Each number is 200 + 20 x the weight over its row's rms, rounded and kept within 0 to 999. Layers, rows and columns count from 0. The size before them is the row's rms in percent of the matrix's.

# o: layer 6 attention output (transposed), 128x128, rms 0.148, rows 16-26,48-57,79-89,111-121, columns 0-127
# v: layer 6 attention value, 32x128, rms 0.182, rows 16-26, columns 0-127
o79,090,237,192,200,228,188,180,209,219,170,204,229,169,179,194,183,202,207,195,202,185,203,212,160,197,211,197,195,193,232,166,228,180,173,212,226,225,187,204,212,200,204,196,151,203,248,250,171,211,187,221,183,188,223,196,188,186,185,181,210,227,216,216,230,185,220,204,241,167,210,204,191,193,195,185,194,230,188,192,215,171,162,173,170,193,198,209,195,194,208,183,218,177,223,181,211,178,205,180,174,165,221,193,195,201,203,230,159,185,217,189,177,208,223,199,209,188,204,200,198,201,213,250,195,216,183,223,200,188
o111,095,223,219,194,197,187,203,170,179,169,183,208,201,178,183,179,218,181,130,216,190,206,175,172,205,222,218,219,184,232,182,196,200,175,193,218,161,213,209,226,155,175,211,207,202,240,180,197,192,203,209,163,213,222,195,211,217,214,189,213,215,210,166,225,176,221,176,227,194,229,188,222,210,218,204,211,232,223,187,213,192,181,199,208,210,237,186,180,220,229,213,240,235,194,199,201,187,191,210,204,200,174,217,209,208,175,227,235,178,202,218,225,171,198,200,190,200,205,192,187,205,243,193,190,175,212,198,204,192
v16,096,223,193,231,215,177,226,214,160,185,206,180,194,214,172,180,219,195,200,209,202,179,196,188,182,197,154,196,190,209,278,212,206,206,185,180,190,205,215,182,192,220,245,196,226,202,182,228,198,215,205,221,228,206,184,183,188,210,182,200,197,202,221,179,192,168,218,227,221,201,205,234,216,191,213,207,176,216,212,215,188,224,194,174,202,183,203,199,177,212,198,182,211,220,181,163,147,190,196,240,190,196,175,213,210,194,200,211,169,226,207,231,232,193,202,210,177,205,202,217,201,187,155,233,176,197,204,220,192
o16,104,165,222,213,201,239,190,210,177,236,180,221,212,201,217,183,197,202,201,202,197,240,222,206,225,179,207,199,229,191,202,212,190,160,206,216,207,220,205,215,198,201,173,211,188,199,196,203,186,183,181,201,178,179,168,180,192,196,156,189,211,228,199,170,216,186,194,215,199,205,225,195,199,186,202,216,185,201,206,196,204,200,164,182,220,193,174,220,224,202,183,198,196,182,187,217,236,206,206,203,193,194,202,220,190,209,205,202,181,242,206,242,208,162,176,213,247,228,172,196,217,194,177,238,228,271,158,204,207
o48,107,196,210,231,205,182,225,196,166,180,229,197,208,217,213,162,230,201,191,201,193,190,201,186,219,198,171,210,181,246,242,210,216,214,188,141,206,177,183,194,183,203,207,224,202,203,191,206,201,212,198,228,193,249,226,182,227,186,207,209,200,219,218,175,191,166,210,236,209,184,221,187,197,223,180,190,190,190,186,210,190,207,186,175,195,203,167,183,183,226,190,136,228,200,204,160,159,195,206,214,186,184,171,173,184,191,203,202,174,194,209,207,236,193,191,195,191,223,198,195,222,205,225,202,228,204,177,187,205
o80,098,245,232,202,240,185,197,220,204,207,213,208,179,174,195,189,211,199,212,216,178,173,195,173,154,182,224,178,199,201,189,194,257,199,196,185,200,190,220,236,187,212,196,198,188,187,226,216,205,208,197,213,181,227,223,199,169,219,228,191,203,195,204,194,179,166,188,164,179,216,184,195,252,234,158,163,202,221,216,179,205,218,212,173,220,213,204,196,190,210,230,139,182,218,196,175,188,188,206,220,209,204,190,180,215,179,207,191,185,194,151,207,201,190,225,218,194,199,198,201,183,201,207,212,189,207,217,209,193
o112,103,174,169,210,232,162,188,189,215,162,204,204,191,216,197,222,205,202,219,181,222,175,187,194,223,212,153,185,211,221,213,185,219,212,206,204,176,225,194,234,168,208,177,195,173,218,202,179,197,211,233,197,169,192,195,201,192,203,169,193,196,218,167,236,207,272,216,221,189,199,209,246,195,200,211,217,176,218,186,219,191,216,238,209,184,192,193,189,186,217,192,223,202,174,191,213,192,237,211,174,170,188,189,219,221,203,186,211,168,207,236,212,206,221,222,192,246,198,187,219,209,202,210,192,220,200,197,193,185
v17,107,207,193,213,196,195,204,255,210,215,202,166,202,203,175,215,193,197,218,194,199,186,209,205,213,183,172,163,198,181,181,216,212,224,209,198,180,231,175,210,227,217,174,224,222,228,191,215,161,178,202,164,203,202,173,200,208,187,169,204,214,208,209,208,206,235,204,197,211,194,189,207,222,227,225,224,181,202,200,203,192,170,178,187,233,196,245,220,194,149,183,187,191,221,185,199,200,199,179,183,225,204,201,153,179,176,227,201,160,196,191,181,195,147,157,205,191,227,192,188,221,231,203,197,202,205,190,220,220
o17,102,176,208,214,161,196,184,189,211,192,185,230,209,187,156,210,183,155,141,194,200,209,186,170,189,195,189,188,229,211,188,171,207,188,231,212,232,195,188,221,191,181,193,205,173,221,200,218,206,210,181,256,194,181,181,228,183,183,183,176,217,181,224,203,190,186,199,187,182,195,221,202,202,201,212,189,224,225,215,180,212,204,183,194,221,219,191,183,234,235,193,215,214,190,201,204,189,207,200,184,229,227,182,236,224,183,213,158,191,207,223,176,212,230,203,182,219,169,228,200,214,215,225,227,199,231,203,196,173
o49,113,209,189,216,208,225,192,235,210,185,184,185,198,192,189,214,192,219,189,188,171,174,202,163,203,197,213,195,210,215,201,194,188,186,212,222,204,215,186,202,222,262,174,225,223,219,175,207,149,196,218,211,219,194,205,172,209,221,198,208,226,198,205,200,181,210,189,199,201,207,183,194,235,209,234,224,172,198,216,193,206,156,191,203,225,198,240,218,238,162,213,225,221,235,191,201,173,215,188,195,197,190,206,154,187,233,203,212,164,218,138,195,208,185,199,219,203,214,197,200,224,216,210,226,193,183,191,173,183
o81,098,191,204,202,216,222,226,199,192,218,179,198,174,206,156,187,189,179,212,205,210,228,183,185,220,207,201,200,187,208,175,213,215,217,208,213,206,206,181,181,188,191,164,212,207,201,204,222,218,164,209,215,179,193,200,219,203,208,178,205,232,183,217,209,216,202,219,172,199,164,186,242,229,211,202,192,216,176,201,187,204,209,169,237,217,218,205,205,214,169,213,189,204,181,202,206,201,205,204,156,227,242,179,181,226,195,278,222,175,195,182,175,174,216,180,170,239,202,201,207,194,209,185,187,209,171,215,165,234
o113,092,206,199,199,184,204,205,198,231,199,199,159,212,162,202,184,195,204,239,206,206,211,196,202,211,189,212,163,225,197,202,171,221,177,177,192,161,218,189,185,178,198,195,209,209,205,211,235,204,217,207,236,191,196,179,208,193,166,222,205,229,196,206,241,236,169,192,191,178,179,179,225,245,225,247,193,226,181,197,222,229,214,200,183,201,225,217,212,185,211,232,201,172,220,180,210,203,208,197,198,236,205,224,182,161,220,183,210,165,173,213,218,180,212,172,181,202,225,224,222,205,205,211,221,173,217,178,198,207
v18,101,163,190,176,205,164,197,232,193,232,152,222,192,210,208,206,195,193,162,187,229,197,191,217,206,163,172,203,201,208,197,185,203,222,162,204,215,234,152,161,185,253,180,151,196,202,223,201,180,193,205,225,191,186,197,216,190,242,201,182,168,207,212,200,205,176,198,211,185,185,213,205,200,201,218,205,184,207,205,231,208,221,210,214,169,197,196,174,176,189,188,219,215,221,229,203,205,178,183,186,217,190,218,193,210,188,212,219,194,233,208,210,210,171,180,257,219,186,202,217,208,215,190,198,206,209,194,176,195
o18,109,186,214,177,194,225,223,236,202,231,176,213,198,203,193,197,176,187,187,220,179,195,207,187,204,231,196,212,224,192,206,185,201,206,212,206,215,206,222,201,233,175,204,199,182,193,182,191,177,189,188,224,164,182,185,159,173,216,200,193,200,207,192,189,168,164,203,210,178,167,187,212,244,189,203,202,189,218,200,152,268,189,177,188,214,203,199,216,213,198,199,207,168,228,174,214,207,201,213,205,176,182,263,196,205,226,237,246,228,191,199,210,176,191,212,214,177,191,200,225,193,182,223,183,220,210,209,188,206
o50,118,173,165,204,212,183,211,207,185,191,203,201,202,191,203,216,197,183,169,188,214,185,220,224,188,178,189,188,219,229,220,208,220,193,158,205,193,221,181,236,184,176,182,230,189,196,226,205,220,205,199,231,163,180,209,267,175,213,206,234,183,182,186,174,197,198,197,212,211,216,188,201,171,238,184,203,188,182,166,237,192,218,200,194,218,161,194,209,203,204,189,194,204,223,208,181,209,204,175,197,231,235,228,218,177,209,220,212,177,206,178,199,196,173,198,210,186,171,202,202,131,185,192,232,200,186,202,189,204
o82,098,183,240,195,173,228,195,212,199,195,213,200,214,207,185,213,206,203,177,209,167,219,213,179,206,188,194,227,201,184,190,213,177,232,184,189,214,209,182,180,208,211,193,208,197,193,204,280,187,181,229,221,194,210,200,187,198,224,182,176,187,213,207,201,191,186,207,198,224,193,205,211,197,223,246,206,200,145,243,180,204,188,189,222,213,157,179,164,188,234,184,178,180,241,195,193,215,222,203,206,226,189,195,204,194,209,220,193,224,210,148,187,224,175,210,154,215,192,206,206,191,192,191,219,192,189,207,206,172
o114,084,198,246,188,210,198,203,211,200,203,194,212,190,199,195,180,216,235,153,176,239,184,188,178,212,187,213,210,223,188,182,209,181,177,152,193,230,213,201,147,184,248,210,190,210,195,218,166,202,200,172,214,198,171,184,194,172,189,170,188,197,206,181,191,234,208,201,173,206,230,220,227,227,197,208,182,212,187,168,199,202,197,206,212,170,202,196,178,197,202,215,196,175,193,181,202,214,194,184,204,192,169,177,208,208,170,197,212,211,188,175,227,207,227,191,208,240,187,194,179,198,220,187,191,214,253,154,183,190
v19,087,251,197,192,206,208,185,211,202,156,214,182,212,212,170,200,205,216,195,217,218,191,219,205,190,201,221,204,197,212,175,172,181,186,174,190,193,217,191,164,227,212,234,204,182,188,188,192,201,228,202,202,196,216,215,178,226,206,271,194,187,181,168,168,211,205,176,219,231,207,196,216,191,212,210,204,250,185,217,211,200,211,209,159,197,201,216,214,166,198,205,220,188,199,216,227,183,216,211,207,191,199,180,218,213,204,205,212,251,204,180,194,212,201,222,205,208,206,193,183,157,155,199,176,211,258,183,209,206
o19,095,218,219,218,209,202,176,201,210,197,179,184,196,218,203,176,209,224,214,199,147,198,227,187,210,238,205,169,202,177,210,242,219,202,199,233,188,218,189,230,179,188,193,213,194,205,180,184,177,175,195,165,220,182,195,240,234,178,187,216,189,183,209,270,184,207,193,193,203,183,198,207,226,190,219,203,208,225,197,177,223,191,180,186,179,228,229,207,173,204,210,220,195,225,205,191,179,197,203,185,210,209,186,190,210,221,191,227,151,181,208,199,171,194,176,201,233,159,199,197,182,211,190,201,177,170,214,225,233
o51,104,216,200,171,189,227,194,208,195,205,194,217,202,182,211,176,184,223,168,191,210,207,164,233,177,177,206,186,198,201,221,179,224,187,185,207,229,188,227,207,223,197,217,193,183,207,162,177,191,242,215,168,187,215,175,173,224,200,243,237,206,212,222,246,177,211,184,193,214,205,233,173,173,217,190,212,208,206,205,223,219,186,207,194,203,203,186,213,205,157,220,201,189,170,225,193,219,207,186,238,191,208,184,183,191,195,199,166,243,245,229,205,218,210,228,199,238,208,209,201,182,210,205,205,217,221,175,203,185
o83,109,202,178,212,214,210,225,190,223,237,170,194,208,209,211,183,215,205,201,217,214,194,166,174,190,212,146,182,217,206,194,193,221,228,222,200,185,189,212,201,183,203,212,210,175,181,193,207,179,223,218,220,202,205,199,216,180,192,187,190,201,181,195,215,158,204,181,189,176,231,200,196,196,222,158,207,175,164,149,213,212,197,209,201,208,192,208,187,204,196,197,204,208,219,221,232,209,195,217,165,187,213,259,193,208,152,222,194,179,174,174,226,203,219,226,228,176,181,200,195,198,207,211,227,180,140,179,185,188
o115,084,185,191,208,197,164,222,216,187,208,200,224,190,197,186,179,195,192,199,215,213,165,181,191,229,196,176,217,225,164,193,173,213,224,207,146,209,187,177,214,223,209,180,202,187,171,224,204,203,216,187,241,186,200,197,217,202,245,207,234,207,223,222,154,235,196,239,227,189,209,174,234,217,205,206,190,198,180,199,181,194,195,179,214,170,196,179,175,186,234,211,194,191,220,193,193,213,219,205,205,209,192,203,201,208,196,242,205,232,226,211,192,199,228,208,177,214,227,168,171,163,175,199,233,210,232,208,209,199
v20,091,185,226,203,213,193,172,196,184,198,203,197,164,208,183,195,199,208,192,187,229,185,202,231,188,180,196,200,195,182,211,189,172,177,178,207,168,179,189,192,215,198,194,251,181,201,220,196,206,213,224,218,238,211,179,199,200,158,226,216,246,204,181,196,224,184,200,206,190,198,222,164,230,211,229,220,208,188,186,218,206,190,160,199,209,198,218,217,198,180,229,216,188,186,168,212,199,221,204,228,219,178,221,210,228,181,206,187,184,221,223,204,193,192,237,202,262,210,205,155,212,210,213,211,208,240,177,205,159
o20,090,164,229,220,191,198,187,199,213,191,197,208,191,196,171,202,197,219,209,231,187,213,178,191,236,196,240,218,226,183,172,197,203,166,194,166,214,211,179,197,221,200,201,170,191,181,219,199,233,219,185,163,238,220,221,194,174,179,204,201,175,243,163,206,202,206,183,189,187,222,212,205,175,179,184,164,204,176,160,225,183,198,211,185,176,218,206,190,198,239,210,191,189,210,181,208,204,223,205,217,147,198,180,212,202,200,203,197,200,198,180,173,181,221,189,173,221,181,235,201,193,229,209,161,206,225,228,194,219
o52,106,213,197,176,196,166,188,206,210,209,201,190,199,226,173,171,214,190,207,161,204,176,205,200,220,190,204,197,203,146,207,194,167,185,176,221,197,212,188,194,239,182,215,209,186,190,233,173,166,184,213,200,229,214,176,199,189,195,190,192,225,166,215,203,186,187,185,208,210,191,190,191,206,219,249,209,200,203,213,226,221,167,177,206,193,213,224,262,194,183,233,249,179,185,181,203,195,179,190,212,213,220,202,188,178,206,204,223,174,173,198,200,183,212,235,207,199,194,206,174,175,200,198,230,186,253,184,176,202
o84,109,178,209,218,230,167,175,181,195,195,202,197,181,251,190,197,209,217,173,207,223,187,173,175,211,174,209,207,225,190,196,213,179,213,196,173,207,200,227,167,174,229,184,223,177,197,207,188,210,208,221,256,239,220,187,184,187,192,198,216,215,206,170,192,217,219,208,202,199,198,213,192,179,237,191,225,218,185,164,229,167,206,186,208,199,187,197,204,187,179,203,199,177,193,209,221,209,234,191,178,191,205,221,183,202,187,198,204,165,243,199,198,206,213,194,226,243,179,211,166,214,234,211,201,201,224,146,221,198
o116,089,200,181,208,215,182,179,201,164,202,189,216,201,153,187,174,228,186,202,211,219,200,183,186,185,217,218,189,221,192,218,231,191,212,209,205,200,163,197,192,221,208,202,159,200,222,167,195,186,210,203,200,233,209,200,173,222,207,171,197,226,208,185,193,177,161,210,200,188,186,204,187,216,142,188,208,177,177,203,174,195,195,196,209,187,162,193,189,158,209,210,244,204,214,207,209,202,194,233,228,194,210,164,224,191,202,146,198,221,245,202,235,211,179,180,222,212,223,199,201,207,226,157,195,204,196,214,216,199
v21,100,190,191,206,180,229,171,208,160,160,196,229,181,235,215,213,179,201,210,202,199,206,196,221,194,199,181,186,181,245,212,188,229,227,188,226,205,199,215,186,187,184,219,195,239,204,184,193,203,206,226,155,217,238,215,201,206,177,212,222,226,168,243,191,230,188,222,230,198,214,205,197,199,168,228,214,195,206,250,218,208,229,209,196,190,215,189,170,195,218,211,213,223,196,228,209,205,181,194,195,224,199,219,225,199,206,198,207,215,191,225,233,211,226,212,169,199,224,187,184,222,229,229,219,197,221,165,191,212
o21,095,202,185,168,189,210,207,218,187,224,191,166,194,193,201,225,201,155,206,223,203,172,182,168,203,210,178,176,231,183,184,225,199,234,175,174,186,189,213,185,197,190,193,202,192,218,195,220,210,203,183,192,160,183,206,212,214,197,219,214,187,179,201,183,157,180,181,232,187,178,196,218,219,227,197,232,195,200,243,190,176,214,196,239,214,212,170,201,181,242,225,192,232,223,197,211,219,192,201,210,218,205,193,169,224,227,218,209,202,181,221,201,177,188,188,191,243,179,227,202,186,177,226,201,205,166,239,232,191
o53,112,185,210,194,198,181,213,201,183,165,199,179,205,190,170,195,182,203,220,178,186,194,175,208,205,221,181,198,184,197,204,181,209,222,190,195,197,208,215,229,211,179,221,203,213,239,204,151,237,229,237,179,212,234,181,196,216,214,215,244,203,191,225,182,236,243,244,214,210,185,190,205,198,187,243,224,205,216,239,215,233,196,202,229,211,206,215,211,225,201,194,211,183,189,212,225,203,204,182,195,230,223,219,210,201,208,200,210,217,207,224,218,190,213,200,174,214,206,179,195,200,240,217,237,193,237,160,203,232
o85,099,198,194,152,208,190,198,216,190,163,201,197,208,198,212,196,193,195,222,190,187,207,211,169,227,243,226,207,245,243,198,187,176,188,197,212,181,192,177,211,203,206,201,188,204,243,193,188,200,222,182,188,194,191,217,184,219,210,210,173,193,209,203,156,191,174,172,184,203,195,184,175,186,206,195,212,207,206,186,205,222,184,246,214,205,172,226,178,206,159,198,189,205,201,224,235,231,210,198,231,196,179,200,227,147,225,198,204,162,217,188,177,180,191,197,202,223,197,175,209,200,173,209,158,196,154,179,209,208
o117,082,208,222,209,194,214,193,178,208,173,147,191,194,208,204,236,215,231,190,198,196,222,188,211,191,177,191,157,210,224,227,211,194,215,211,214,211,221,171,221,188,215,210,193,220,196,189,203,207,203,193,178,181,250,211,212,193,234,195,216,208,223,226,198,212,224,227,232,204,196,209,186,192,180,212,189,207,226,180,162,185,206,219,202,192,229,184,184,197,246,185,200,217,194,204,225,192,248,190,194,170,191,174,227,209,195,219,203,211,194,241,212,213,214,220,197,190,207,189,224,236,211,192,188,184,158,226,201,261
v22,099,171,230,162,199,184,259,186,174,171,187,170,211,206,187,210,195,184,213,203,190,215,218,210,190,216,166,191,220,243,212,154,179,181,229,211,218,194,198,198,182,203,212,198,215,207,191,157,192,172,204,216,216,220,174,224,220,196,191,198,204,222,174,173,196,218,211,158,225,201,192,253,176,186,242,211,217,201,211,214,162,204,211,215,200,219,191,193,168,206,164,194,199,202,200,180,184,215,186,165,204,215,216,212,234,189,177,202,196,201,204,215,171,225,173,219,195,189,204,213,216,212,205,215,191,209,197,178,224
o22,090,203,218,216,208,214,209,169,202,175,184,224,187,219,181,200,218,181,167,217,203,207,228,233,186,178,247,204,216,211,217,190,194,218,186,190,237,170,197,184,203,215,199,205,227,231,239,203,186,219,198,175,190,239,218,174,213,174,209,174,205,222,194,192,189,202,197,177,179,203,205,186,183,197,177,239,206,224,180,212,195,188,190,159,190,189,213,198,175,194,193,189,190,163,208,197,223,204,195,195,192,179,186,167,184,224,210,178,192,164,155,231,212,171,158,199,210,207,172,173,176,212,219,162,215,214,239,195,192
o54,099,177,213,186,188,170,234,186,184,192,166,189,201,190,209,187,186,191,176,211,179,182,212,173,223,192,181,220,201,243,199,180,180,178,205,206,223,185,188,216,177,187,216,183,172,198,198,179,217,187,207,201,226,200,206,225,204,199,210,209,250,222,217,224,223,230,192,171,181,199,207,207,206,181,216,188,224,231,207,210,129,210,221,209,184,238,167,206,190,193,197,190,222,166,178,195,220,201,184,188,225,198,205,210,189,210,173,199,182,184,215,208,185,244,176,192,233,194,187,224,209,202,195,210,199,254,204,156,210
o86,094,208,224,146,212,192,213,222,211,175,187,184,202,221,234,206,234,207,211,174,197,208,222,191,194,214,171,208,206,169,173,180,169,197,210,201,195,216,207,221,200,222,180,239,217,215,206,148,200,138,198,200,181,170,204,199,196,197,197,197,200,238,218,159,175,240,238,180,182,206,193,205,203,217,199,218,179,220,185,205,178,210,171,226,195,202,250,199,201,180,171,217,188,191,226,201,189,207,220,181,187,206,212,181,181,189,207,198,226,200,218,203,192,207,181,218,181,181,214,216,238,188,194,190,216,183,202,226,221
o118,091,199,176,177,216,202,221,206,205,189,200,205,212,192,184,247,190,193,207,215,189,233,199,228,218,159,175,191,193,201,216,221,172,173,191,232,194,192,179,170,191,180,206,199,197,222,169,219,184,211,216,144,208,198,202,196,175,192,198,201,192,155,184,166,220,245,171,184,215,250,197,180,193,179,191,202,182,194,175,173,205,209,197,182,166,170,192,206,172,180,185,179,224,162,192,240,201,186,204,204,202,200,243,195,208,198,185,185,235,231,205,214,199,175,175,211,192,212,183,183,184,209,186,197,193,175,191,224,199
v23,109,198,215,202,212,202,214,206,199,171,195,196,183,215,210,248,203,205,206,194,177,218,205,188,257,181,194,206,207,185,214,179,230,186,211,218,221,202,223,228,212,206,193,220,202,213,238,195,205,206,188,216,226,168,210,200,224,198,186,200,203,177,181,169,222,208,201,201,234,214,217,192,174,179,197,257,176,218,187,198,215,227,205,182,212,185,220,206,174,234,171,191,230,190,201,179,233,220,171,232,183,172,163,196,204,189,180,188,215,189,178,203,193,217,207,196,152,194,165,182,226,222,158,186,182,231,224,192,203
o23,093,211,174,187,189,224,247,240,180,202,211,183,203,192,212,230,173,166,200,207,208,215,211,217,189,222,196,234,195,191,183,180,158,198,185,174,244,209,204,198,197,233,195,256,185,191,200,217,209,229,205,196,214,197,202,195,200,238,224,216,146,180,187,181,215,252,182,201,184,197,207,193,188,185,248,193,192,203,204,206,200,202,241,202,185,174,217,217,188,199,212,208,194,215,195,207,187,203,229,221,215,225,191,186,198,156,183,220,201,196,188,172,196,224,221,223,231,207,195,204,209,199,183,194,180,195,211,239,213
o55,106,206,225,183,205,229,185,193,187,182,163,179,187,202,184,241,188,187,225,174,198,201,184,183,232,200,186,208,196,201,195,189,194,165,229,256,194,222,196,210,176,203,156,204,230,232,187,216,193,177,195,216,173,173,225,209,206,194,162,178,195,182,199,217,208,230,199,216,208,217,191,166,194,185,192,217,177,213,170,192,198,194,180,203,203,216,214,187,206,211,186,184,246,202,224,161,236,219,190,216,203,175,205,196,240,228,214,207,198,186,163,198,222,203,213,173,166,177,192,219,213,212,171,190,229,222,227,201,211
o87,101,191,205,213,201,189,192,196,175,175,236,175,186,191,249,207,205,200,195,200,172,163,232,210,191,216,213,212,210,230,159,162,218,215,208,200,173,193,220,245,178,223,190,198,196,204,212,213,206,191,222,236,220,200,200,208,220,216,214,185,204,213,211,216,221,224,185,187,213,153,214,202,218,213,187,217,214,251,202,193,191,217,230,211,221,211,200,213,199,193,156,214,190,206,206,186,199,196,178,162,195,186,227,182,185,208,164,195,189,240,188,206,232,195,202,214,190,204,183,140,180,207,209,219,220,166,198,216,186
o119,139,205,238,195,212,186,208,221,199,219,242,204,217,190,198,244,199,199,193,207,180,232,222,229,209,210,173,214,205,239,240,197,194,211,180,214,209,202,214,180,198,225,202,222,191,213,184,216,197,219,181,165,215,178,226,197,215,235,167,190,161,218,216,163,214,193,230,224,232,177,203,197,153,172,202,211,178,205,201,182,230,234,219,216,201,176,182,194,183,215,183,193,179,205,199,187,219,195,182,235,178,186,187,200,209,209,160,212,226,203,182,201,208,161,213,204,189,212,162,191,205,228,193,228,222,218,191,200,214
v24,112,180,201,200,209,169,192,200,199,191,216,169,191,216,169,215,196,219,177,169,200,225,205,210,191,192,166,219,201,198,189,219,210,232,202,223,186,227,206,171,206,219,178,198,199,206,232,181,196,209,174,193,169,188,228,186,230,203,190,208,177,244,181,193,265,184,222,196,218,201,212,208,171,186,202,253,205,201,183,219,215,213,214,205,219,163,201,187,201,169,211,183,193,203,191,196,206,203,168,214,212,183,226,168,170,216,193,222,239,203,151,221,188,187,197,210,180,210,193,176,204,249,183,199,234,208,203,182,207
o24,085,198,198,243,172,201,195,197,204,188,187,238,199,200,184,213,228,178,214,183,224,209,170,185,243,192,199,195,212,181,201,213,192,199,202,187,201,234,204,185,194,213,215,181,211,196,235,190,194,218,195,182,238,213,219,215,226,178,182,211,243,238,207,251,188,178,218,187,190,208,173,215,235,199,207,152,204,172,209,189,162,212,174,195,212,225,177,182,218,199,191,210,215,195,181,180,216,194,204,185,210,179,198,185,191,214,222,202,176,198,214,167,179,206,210,196,207,223,219,250,210,204,202,188,202,194,203,201,272
o56,126,199,210,212,236,166,189,185,217,182,221,192,216,218,182,210,229,212,172,181,199,254,196,192,198,171,198,230,210,212,213,207,203,213,196,208,182,212,189,183,206,192,194,192,181,191,219,189,204,212,210,162,203,200,204,158,204,214,189,194,165,193,181,189,247,216,225,166,224,200,210,198,132,209,192,228,175,227,213,230,221,208,211,214,205,188,201,169,208,172,214,199,187,185,207,224,199,211,154,219,188,180,189,182,164,223,192,210,240,226,171,232,229,220,180,201,192,194,207,188,201,209,177,209,234,211,189,183,201
o88,091,174,214,206,205,214,208,215,202,198,212,184,197,188,216,223,187,208,192,211,196,189,162,218,216,227,231,202,197,221,139,198,209,222,202,204,171,225,185,178,200,215,213,174,215,202,228,211,220,145,205,206,163,157,178,203,154,226,200,213,227,153,191,190,190,182,185,194,193,207,222,202,253,214,207,199,214,195,194,201,232,181,200,212,215,221,196,202,218,200,185,225,209,233,196,224,180,167,228,187,200,203,221,156,220,194,194,203,152,217,177,202,174,195,184,181,188,204,213,167,200,211,189,205,187,193,188,188,207
o120,118,209,220,164,202,187,209,209,195,195,210,185,196,183,221,213,205,226,204,188,172,209,236,210,164,210,172,218,187,232,209,197,178,217,185,200,212,208,196,185,189,208,201,242,204,234,199,216,182,231,151,205,183,206,206,198,193,218,187,227,143,216,205,163,202,199,209,234,221,198,210,189,180,184,205,231,202,199,198,201,193,214,228,212,202,180,174,186,211,198,178,193,229,181,241,187,198,226,158,205,174,172,173,193,221,199,153,226,214,192,209,217,210,140,213,210,188,201,180,201,217,185,168,174,205,221,196,197,193
v25,098,223,200,168,162,196,184,209,168,227,220,200,198,210,190,207,188,219,219,202,175,164,225,195,195,210,174,189,193,210,186,182,201,217,202,191,209,193,224,186,189,207,211,186,231,177,222,198,151,220,252,181,237,201,193,255,212,174,188,212,228,207,195,213,221,204,201,196,201,214,224,213,188,228,242,204,195,197,229,199,197,199,224,208,176,238,229,227,239,164,207,204,199,219,181,196,188,169,189,193,224,214,208,229,231,179,198,172,207,219,218,212,162,225,207,232,200,202,205,205,221,191,211,194,188,166,209,203,185
o25,083,175,206,178,217,222,221,179,168,217,199,163,216,207,186,245,229,211,211,192,193,191,197,206,201,195,204,190,191,172,208,217,178,244,183,198,204,163,200,171,201,213,163,228,197,191,191,189,181,240,206,192,189,191,200,183,217,190,200,235,189,165,164,186,226,221,198,208,222,183,204,225,187,189,192,190,195,215,200,186,192,224,181,206,199,208,213,195,181,186,185,191,195,174,229,235,206,209,197,195,168,197,160,197,227,233,203,185,151,223,209,160,221,187,213,213,250,208,195,181,189,210,211,195,186,223,168,242,219
o57,115,232,193,199,184,191,216,223,185,187,210,180,219,187,195,194,212,224,197,202,185,162,205,185,212,220,194,183,192,190,162,211,213,187,201,209,164,219,210,183,187,247,201,170,204,157,218,191,181,180,221,173,210,185,182,233,201,200,200,206,214,175,215,242,206,164,186,188,136,186,183,218,250,208,216,167,212,188,192,216,183,198,214,192,184,233,191,206,225,198,212,197,205,214,178,200,182,178,217,207,215,255,202,215,220,204,211,172,204,208,210,181,195,224,204,205,210,186,225,204,215,184,223,159,176,199,232,191,227
o89,107,191,161,221,191,236,180,212,193,237,197,227,199,170,204,183,163,206,192,178,201,187,224,196,215,208,185,227,222,200,199,152,181,201,248,205,204,192,217,209,216,196,224,234,196,204,224,187,181,191,213,225,206,187,196,193,218,159,188,217,190,185,206,170,236,168,209,209,205,205,222,162,168,213,159,201,185,175,187,203,204,189,203,218,198,178,194,220,215,165,178,239,175,193,228,169,203,211,193,222,210,187,206,194,221,169,197,202,220,184,179,233,191,239,175,208,191,191,187,195,220,202,173,218,218,231,217,208,203
o121,096,194,221,189,207,215,193,186,233,183,220,191,204,210,204,192,186,151,179,207,183,184,170,174,219,230,201,225,201,237,224,178,191,204,230,194,209,217,194,189,180,236,230,220,251,217,239,202,207,209,229,218,217,179,196,218,203,180,228,184,196,215,172,242,185,204,206,206,198,224,210,205,246,182,230,177,204,201,216,230,183,221,163,217,202,209,193,228,181,189,197,224,205,218,213,190,209,184,200,209,208,191,222,173,195,185,202,155,203,205,179,180,208,228,172,209,186,190,171,184,172,196,216,238,220,221,217,202,190
v26,093,224,181,226,201,204,195,154,229,191,211,204,206,167,213,200,221,164,200,218,205,226,189,180,200,206,162,206,210,230,222,235,215,181,164,185,195,231,241,163,184,207,198,199,182,208,198,219,175,176,180,224,201,211,221,179,219,195,224,182,201,220,220,224,216,190,216,181,198,145,210,216,195,192,172,192,218,195,203,188,176,225,214,164,219,216,213,239,205,222,195,185,203,224,176,188,198,190,196,191,185,227,204,245,203,222,185,226,217,199,201,157,169,187,191,202,170,178,212,216,193,203,202,212,212,229,212,192,174
o26,096,207,232,198,173,227,210,233,171,206,177,207,210,192,179,209,206,188,205,246,211,186,213,243,167,217,208,226,199,201,195,208,175,192,203,157,203,211,198,206,226,246,199,185,217,184,217,211,180,202,184,185,221,139,230,205,174,215,202,177,189,209,230,189,219,215,175,159,191,195,194,199,191,171,201,195,204,168,189,187,192,189,169,219,180,198,186,179,212,194,186,195,163,199,164,225,182,194,206,181,190,207,218,173,166,182,203,201,195,219,174,192,219,217,161,175,228,214,169,176,206,201,181,216,204,175,196,213,208